From a checkpoint of a small transformer trained on Wikipedia: width 256.
Each number is 200 + 30 x the weight over its row's rms, rounded and kept within 0 to 999. Layers, rows and columns count from 0. The size before them is the row's rms in percent of the matrix's.

# layer 5 attention output (transposed), 256x256, rms 0.069, rows 150-159, columns 192-255
081,169,229,168,195,175,266,209,199,165,245,160,145,161,195,218,204,209,202,234,209,199,243,167,250,201,191,175,202,113,189,216,196,189,132,195,164,231,269,165,229,165,260,205,281,208,192,226,221,164,156,247,253,174,198,228,167,207,210,185,218,224,149,181,218
078,233,170,189,173,263,160,169,190,242,188,168,196,234,223,235,176,181,199,191,209,185,153,190,191,231,213,229,188,205,164,189,213,235,192,234,246,280,198,193,207,189,182,238,208,203,176,160,210,251,188,205,245,206,207,213,205,205,247,192,182,247,234,209,224
089,191,167,162,234,235,220,219,220,202,210,185,198,272,247,208,241,196,178,170,179,190,225,218,186,193,206,183,203,187,218,185,221,202,206,247,171,272,139,162,154,212,186,233,177,253,197,170,233,161,232,233,204,250,189,139,167,177,174,219,199,230,264,182,204
086,220,212,193,215,120,162,228,215,250,229,223,186,131,234,261,143,209,175,239,212,243,195,153,189,225,126,218,162,199,170,255,202,266,177,206,219,235,210,217,196,242,198,191,251,202,164,204,251,234,211,204,220,197,172,131,164,199,114,193,217,158,227,228,230
082,294,237,209,139,203,230,181,210,213,195,160,196,181,227,245,164,209,190,252,154,198,213,238,232,220,244,189,222,189,175,223,226,212,175,216,178,196,190,230,202,231,208,218,180,172,136,169,194,220,180,211,230,187,216,177,224,203,248,190,184,243,203,202,170
089,149,225,210,168,144,152,165,201,195,209,150,201,182,177,177,211,203,175,198,133,208,208,171,166,249,208,243,168,193,206,174,149,230,206,213,215,231,216,210,226,179,243,233,167,186,211,193,159,181,187,173,226,216,174,208,225,166,213,197,217,154,207,244,213
082,189,172,201,216,212,203,189,257,184,263,165,210,191,226,221,253,219,212,148,218,219,149,227,248,203,189,221,247,196,178,220,215,176,227,169,231,189,184,165,159,199,205,187,205,132,177,250,198,233,239,222,212,203,180,182,241,161,221,244,236,145,188,196,171
085,178,193,207,221,184,202,174,170,161,191,195,217,196,260,189,223,213,227,169,199,167,218,226,206,212,186,168,191,204,210,219,162,169,190,223,210,235,184,243,215,217,159,198,170,169,243,190,238,191,184,168,227,214,180,225,267,190,212,201,233,292,175,283,207
088,174,268,236,199,198,230,203,209,219,231,248,172,177,190,191,186,232,163,210,179,192,192,208,225,216,223,206,190,186,247,165,202,171,167,208,229,212,220,211,208,131,168,187,245,209,216,178,177,174,224,191,198,176,169,140,185,154,153,197,249,159,159,191,233
091,191,224,229,142,210,185,228,215,139,204,189,210,216,184,192,159,182,201,231,208,158,215,189,200,181,212,206,220,212,213,257,192,188,173,178,222,166,213,220,200,184,203,261,168,194,234,167,247,181,200,211,153,210,240,168,152,180,148,206,199,189,192,208,210
# layer 5 attention value, 256x256, rms 0.0787, rows 151-159, columns 192-255
078,159,213,160,176,180,139,258,134,193,179,190,239,216,172,238,290,189,208,219,244,238,212,161,190,171,173,193,192,177,211,226,205,248,259,206,198,156,203,209,191,192,172,131,250,152,224,271,146,159,233,209,167,199,205,187,209,151,248,225,193,184,218,173,229
088,181,154,147,197,204,220,245,188,158,212,189,179,168,159,232,211,221,184,218,207,147,183,208,221,170,152,177,181,205,173,246,173,220,154,218,207,192,176,218,170,148,164,201,235,150,224,233,197,273,199,230,205,114,202,214,230,145,179,145,185,198,210,227,267
084,171,220,256,182,239,203,162,205,120,141,184,229,210,218,204,147,216,188,177,220,221,208,206,209,283,219,209,261,163,140,173,219,163,219,240,182,179,191,198,208,178,200,229,138,191,232,168,213,172,190,243,230,219,220,164,165,201,258,166,219,146,227,157,176
078,136,208,226,252,173,201,171,133,152,186,222,203,221,195,171,224,183,188,171,238,220,174,200,185,215,186,237,140,178,178,160,211,210,202,182,250,249,178,242,253,223,221,199,218,143,235,186,213,196,275,200,204,231,217,197,147,218,203,196,166,130,222,217,229
092,272,243,162,220,238,217,229,211,190,212,221,123,194,199,261,229,215,223,164,217,195,178,197,241,182,195,262,217,188,218,245,244,207,195,177,219,197,190,254,171,186,204,161,241,225,143,169,147,246,228,212,198,206,195,155,232,186,163,232,236,194,277,180,181
081,154,250,190,215,171,121,206,198,225,185,155,304,196,231,181,217,158,221,166,182,185,223,218,206,188,220,193,174,182,238,176,182,186,192,215,197,278,160,199,251,276,200,201,203,216,218,226,188,241,175,163,224,173,194,169,211,193,253,169,229,257,221,245,254
082,213,189,184,192,186,170,164,156,223,199,260,194,207,216,159,187,184,171,198,201,245,199,186,212,142,158,195,157,221,218,232,200,186,215,239,193,189,184,166,216,184,225,183,237,218,201,162,204,222,250,192,166,210,185,218,156,189,197,221,152,252,149,172,210
088,243,168,181,223,248,186,203,229,187,168,200,212,180,168,248,172,164,208,218,176,187,201,169,166,215,189,207,227,227,201,184,176,194,181,208,162,188,182,212,202,194,206,178,239,215,170,206,191,196,202,226,187,182,196,169,187,236,167,189,164,138,177,207,219
086,218,209,196,207,216,216,149,204,182,209,163,170,181,167,181,225,241,200,196,248,187,227,211,184,239,188,209,131,215,196,206,183,191,182,193,179,214,204,153,189,206,164,182,212,159,214,226,238,196,175,247,233,195,210,162,287,184,188,198,141,183,146,182,140
# layer 5 attention query, 256x256, rms 0.0718, rows 160-175, columns 192-255
119,212,232,187,254,251,175,216,195,220,178,225,177,194,180,200,195,152,222,207,239,182,171,228,224,202,166,185,231,241,208,207,229,229,203,223,136,124,154,261,160,191,191,216,184,213,238,204,135,219,188,207,120,186,212,202,207,182,185,186,236,185,237,237,165
121,205,190,200,199,117,239,172,180,160,184,188,194,182,223,160,188,233,180,230,174,240,185,256,230,207,213,198,213,194,182,170,179,199,240,182,133,200,127,204,164,185,166,264,225,210,205,199,194,186,185,197,185,223,228,177,243,184,187,232,216,230,179,233,185
112,226,217,219,194,206,195,217,190,193,218,248,223,151,238,202,215,253,229,211,227,192,266,221,228,207,193,111,200,158,182,206,217,185,190,251,156,223,196,196,223,243,237,246,193,222,190,157,125,288,207,237,236,199,189,217,170,205,169,157,242,261,179,174,175
126,218,203,214,208,217,245,224,236,247,253,241,199,201,214,219,240,234,210,236,196,194,194,181,291,208,212,158,211,184,185,178,216,207,185,182,183,229,217,209,205,194,183,171,224,226,195,199,201,166,230,184,163,146,171,188,186,173,261,187,205,225,228,166,235
115,182,179,161,232,227,242,217,222,221,207,246,191,161,173,169,201,239,263,194,223,220,224,151,197,183,160,204,167,204,235,186,180,194,212,188,206,211,211,145,162,209,187,212,171,285,190,183,189,226,217,192,163,202,238,169,229,200,252,144,178,246,240,156,161
111,220,136,240,154,278,224,225,202,200,163,186,174,243,205,255,202,194,189,227,204,181,214,190,201,241,245,214,185,169,281,234,192,165,221,236,176,159,186,180,209,198,205,157,177,229,237,177,236,209,175,162,191,172,214,196,150,210,184,218,260,186,204,237,154
110,170,164,187,214,146,241,238,232,210,253,136,242,237,194,217,168,210,243,165,188,236,136,173,167,232,201,249,201,224,208,223,212,245,256,222,206,187,258,218,197,168,244,225,217,226,207,194,238,218,233,210,164,214,201,164,193,187,182,218,160,189,188,201,146
118,227,256,191,193,184,259,196,178,183,153,221,171,227,249,194,207,227,205,160,155,210,150,181,229,171,208,183,176,208,178,195,195,196,204,168,220,123,281,211,184,169,252,143,174,214,188,202,202,204,210,231,195,238,183,142,216,194,160,183,198,153,184,202,225
118,194,145,201,166,186,186,246,211,234,119,216,144,221,191,188,224,140,209,200,164,209,200,201,163,192,218,166,200,188,204,215,152,196,104,185,189,227,180,197,181,194,197,193,246,175,224,219,213,197,246,192,212,247,230,180,223,178,237,270,178,188,198,193,167
118,172,135,228,191,180,211,175,204,171,214,241,180,137,157,229,211,175,206,185,179,188,215,161,195,205,160,162,222,197,198,238,153,194,210,242,182,210,212,199,177,243,163,189,178,189,237,180,180,179,196,252,190,197,193,190,215,183,174,271,168,183,159,171,218
124,166,296,204,230,215,162,193,238,254,156,180,195,237,170,207,190,165,167,204,172,169,214,206,164,229,206,199,143,232,177,242,202,170,190,191,205,201,245,149,167,175,225,270,233,215,211,195,228,210,207,223,212,215,189,213,160,167,210,186,204,209,122,194,235
125,195,174,191,195,241,211,198,174,219,221,189,204,180,161,214,206,197,176,224,143,165,223,132,211,223,206,191,182,191,237,181,222,209,196,163,263,223,148,223,198,218,130,177,240,225,137,238,210,210,252,227,250,223,197,236,217,292,207,224,179,224,191,211,197
114,205,209,190,240,158,195,169,185,153,146,203,200,207,190,247,257,174,245,207,145,236,203,204,212,162,206,220,180,123,157,235,173,185,213,222,204,186,192,199,248,217,194,147,223,228,210,188,208,217,200,225,188,193,222,208,182,216,169,209,242,222,159,212,161
117,215,235,211,217,187,143,254,252,199,194,201,229,195,257,184,247,228,181,168,168,153,208,191,236,218,238,201,197,172,191,221,237,197,195,183,202,201,178,196,170,134,171,178,238,169,206,186,210,207,219,193,230,187,227,226,194,215,162,196,214,195,226,219,216
116,181,188,150,170,162,187,183,255,163,178,199,206,201,158,201,192,225,226,186,186,186,201,184,205,136,228,161,210,185,193,184,168,210,175,154,182,182,214,290,183,233,187,212,174,232,208,195,240,164,211,175,202,187,227,168,237,166,227,194,224,213,198,210,180
111,187,184,146,174,158,158,227,219,205,252,178,190,236,233,165,200,182,234,216,253,221,179,224,229,232,203,216,209,240,176,190,206,153,180,277,131,204,124,240,204,214,186,181,219,207,236,191,213,152,243,217,280,211,210,241,241,154,273,233,165,191,229,161,207
# layer 5 attention key, 256x256, rms 0.0741, rows 160-175, columns 192-255
115,198,211,211,229,221,228,221,172,193,188,232,238,215,215,174,194,166,173,189,242,265,170,195,190,167,225,215,257,239,235,193,220,246,217,182,205,211,245,189,197,169,169,225,182,186,196,194,226,149,210,214,111,166,184,202,189,242,173,170,198,152,219,219,173
123,221,124,183,139,241,189,240,191,198,220,199,198,168,254,214,189,197,200,193,209,149,172,228,172,170,199,131,166,161,246,179,154,215,185,209,187,204,201,185,185,170,173,220,172,118,166,155,161,186,213,216,227,200,214,193,209,197,213,211,209,239,226,257,251
117,227,247,181,198,202,173,240,244,185,207,218,106,173,252,205,215,203,181,195,177,188,207,203,197,226,192,229,216,258,247,186,213,192,209,244,230,210,221,242,234,197,171,219,172,222,160,162,235,204,215,246,177,217,197,185,164,207,174,190,223,215,185,258,175
129,216,194,172,189,230,258,189,204,195,204,219,204,207,204,157,257,172,240,213,176,153,238,261,200,186,189,209,224,184,221,168,217,189,234,217,185,234,265,202,191,195,230,212,229,203,241,226,194,186,238,185,196,152,175,180,164,175,188,216,150,201,147,207,169
120,158,183,166,211,231,213,198,193,171,193,183,151,162,238,211,130,230,263,167,223,228,166,137,174,136,261,187,186,223,207,202,158,158,231,213,228,217,231,187,191,164,215,232,238,239,236,173,198,192,189,208,157,202,256,215,229,218,222,156,255,205,189,179,276
113,196,226,243,128,215,226,178,250,230,214,224,198,230,176,248,165,172,221,189,227,274,195,230,217,240,206,209,255,191,181,200,199,219,155,232,157,191,211,199,192,270,174,161,182,207,218,149,189,169,159,224,205,188,175,181,215,210,201,187,144,263,140,143,239
109,189,190,157,186,187,206,191,162,225,173,187,225,150,254,250,231,202,185,188,219,231,235,254,205,179,180,189,152,166,200,218,207,251,216,176,258,144,268,200,213,160,216,192,245,228,234,144,188,250,202,219,221,207,157,226,213,197,195,213,141,221,168,186,193
123,184,186,265,226,170,197,220,196,192,207,190,165,211,204,196,185,167,193,176,186,247,236,204,190,143,188,184,166,153,214,145,234,255,206,212,160,132,192,165,253,205,142,184,196,195,180,188,169,202,218,194,190,190,201,206,220,187,182,209,162,247,187,227,174
119,217,181,205,241,195,190,207,215,195,188,194,208,244,116,181,160,224,187,188,178,282,178,226,185,255,184,203,241,154,211,145,205,197,212,240,254,210,257,173,193,218,214,196,235,132,245,188,264,216,252,154,220,221,284,188,221,182,212,196,171,199,191,175,172
123,158,184,194,131,179,182,192,252,169,233,207,201,154,221,146,189,204,226,198,161,213,186,209,208,158,159,188,234,205,180,207,177,208,203,234,170,156,164,238,183,231,206,234,209,173,181,169,191,197,175,185,189,224,208,208,198,182,197,182,220,206,204,229,240
124,176,259,221,207,157,238,235,162,227,208,254,142,233,211,181,239,185,118,206,237,147,212,232,186,174,229,184,136,193,192,243,243,169,221,250,176,175,185,213,242,232,230,205,225,203,179,265,234,219,191,174,238,194,199,205,184,174,182,192,249,204,186,242,202
117,160,217,190,207,235,181,168,221,161,208,157,184,213,189,224,244,149,267,208,137,154,179,223,199,177,170,180,222,160,228,239,226,206,190,221,228,219,160,240,206,198,148,203,268,199,217,232,247,193,202,174,216,213,160,202,242,171,177,217,211,212,264,205,191
115,228,190,229,171,177,202,204,207,229,158,180,151,240,170,185,206,188,281,185,201,200,191,168,171,175,156,169,158,247,238,216,159,133,155,179,166,165,178,181,251,206,128,176,175,158,221,162,233,250,198,240,192,198,177,227,200,236,190,216,212,195,174,155,202
116,207,169,195,210,226,198,249,185,185,220,223,176,266,229,191,184,229,178,195,229,249,170,157,207,228,237,160,176,185,228,205,223,202,168,259,164,226,192,149,200,152,244,162,247,161,257,183,139,200,252,197,235,223,221,194,188,256,173,257,257,199,229,190,157
118,229,202,211,230,244,184,207,203,145,208,221,226,166,172,155,227,156,212,156,185,168,216,217,232,157,211,155,204,200,176,162,173,220,213,169,181,205,187,173,195,207,158,219,209,226,228,187,264,238,276,207,233,199,225,223,248,162,183,252,156,230,240,309,235
115,229,194,149,191,151,192,186,206,213,218,231,181,171,208,126,184,193,196,248,138,225,185,230,173,169,183,125,217,228,221,206,215,203,221,258,189,197,183,214,153,156,196,235,172,208,250,207,168,148,208,198,257,159,132,192,194,187,269,170,166,178,184,158,174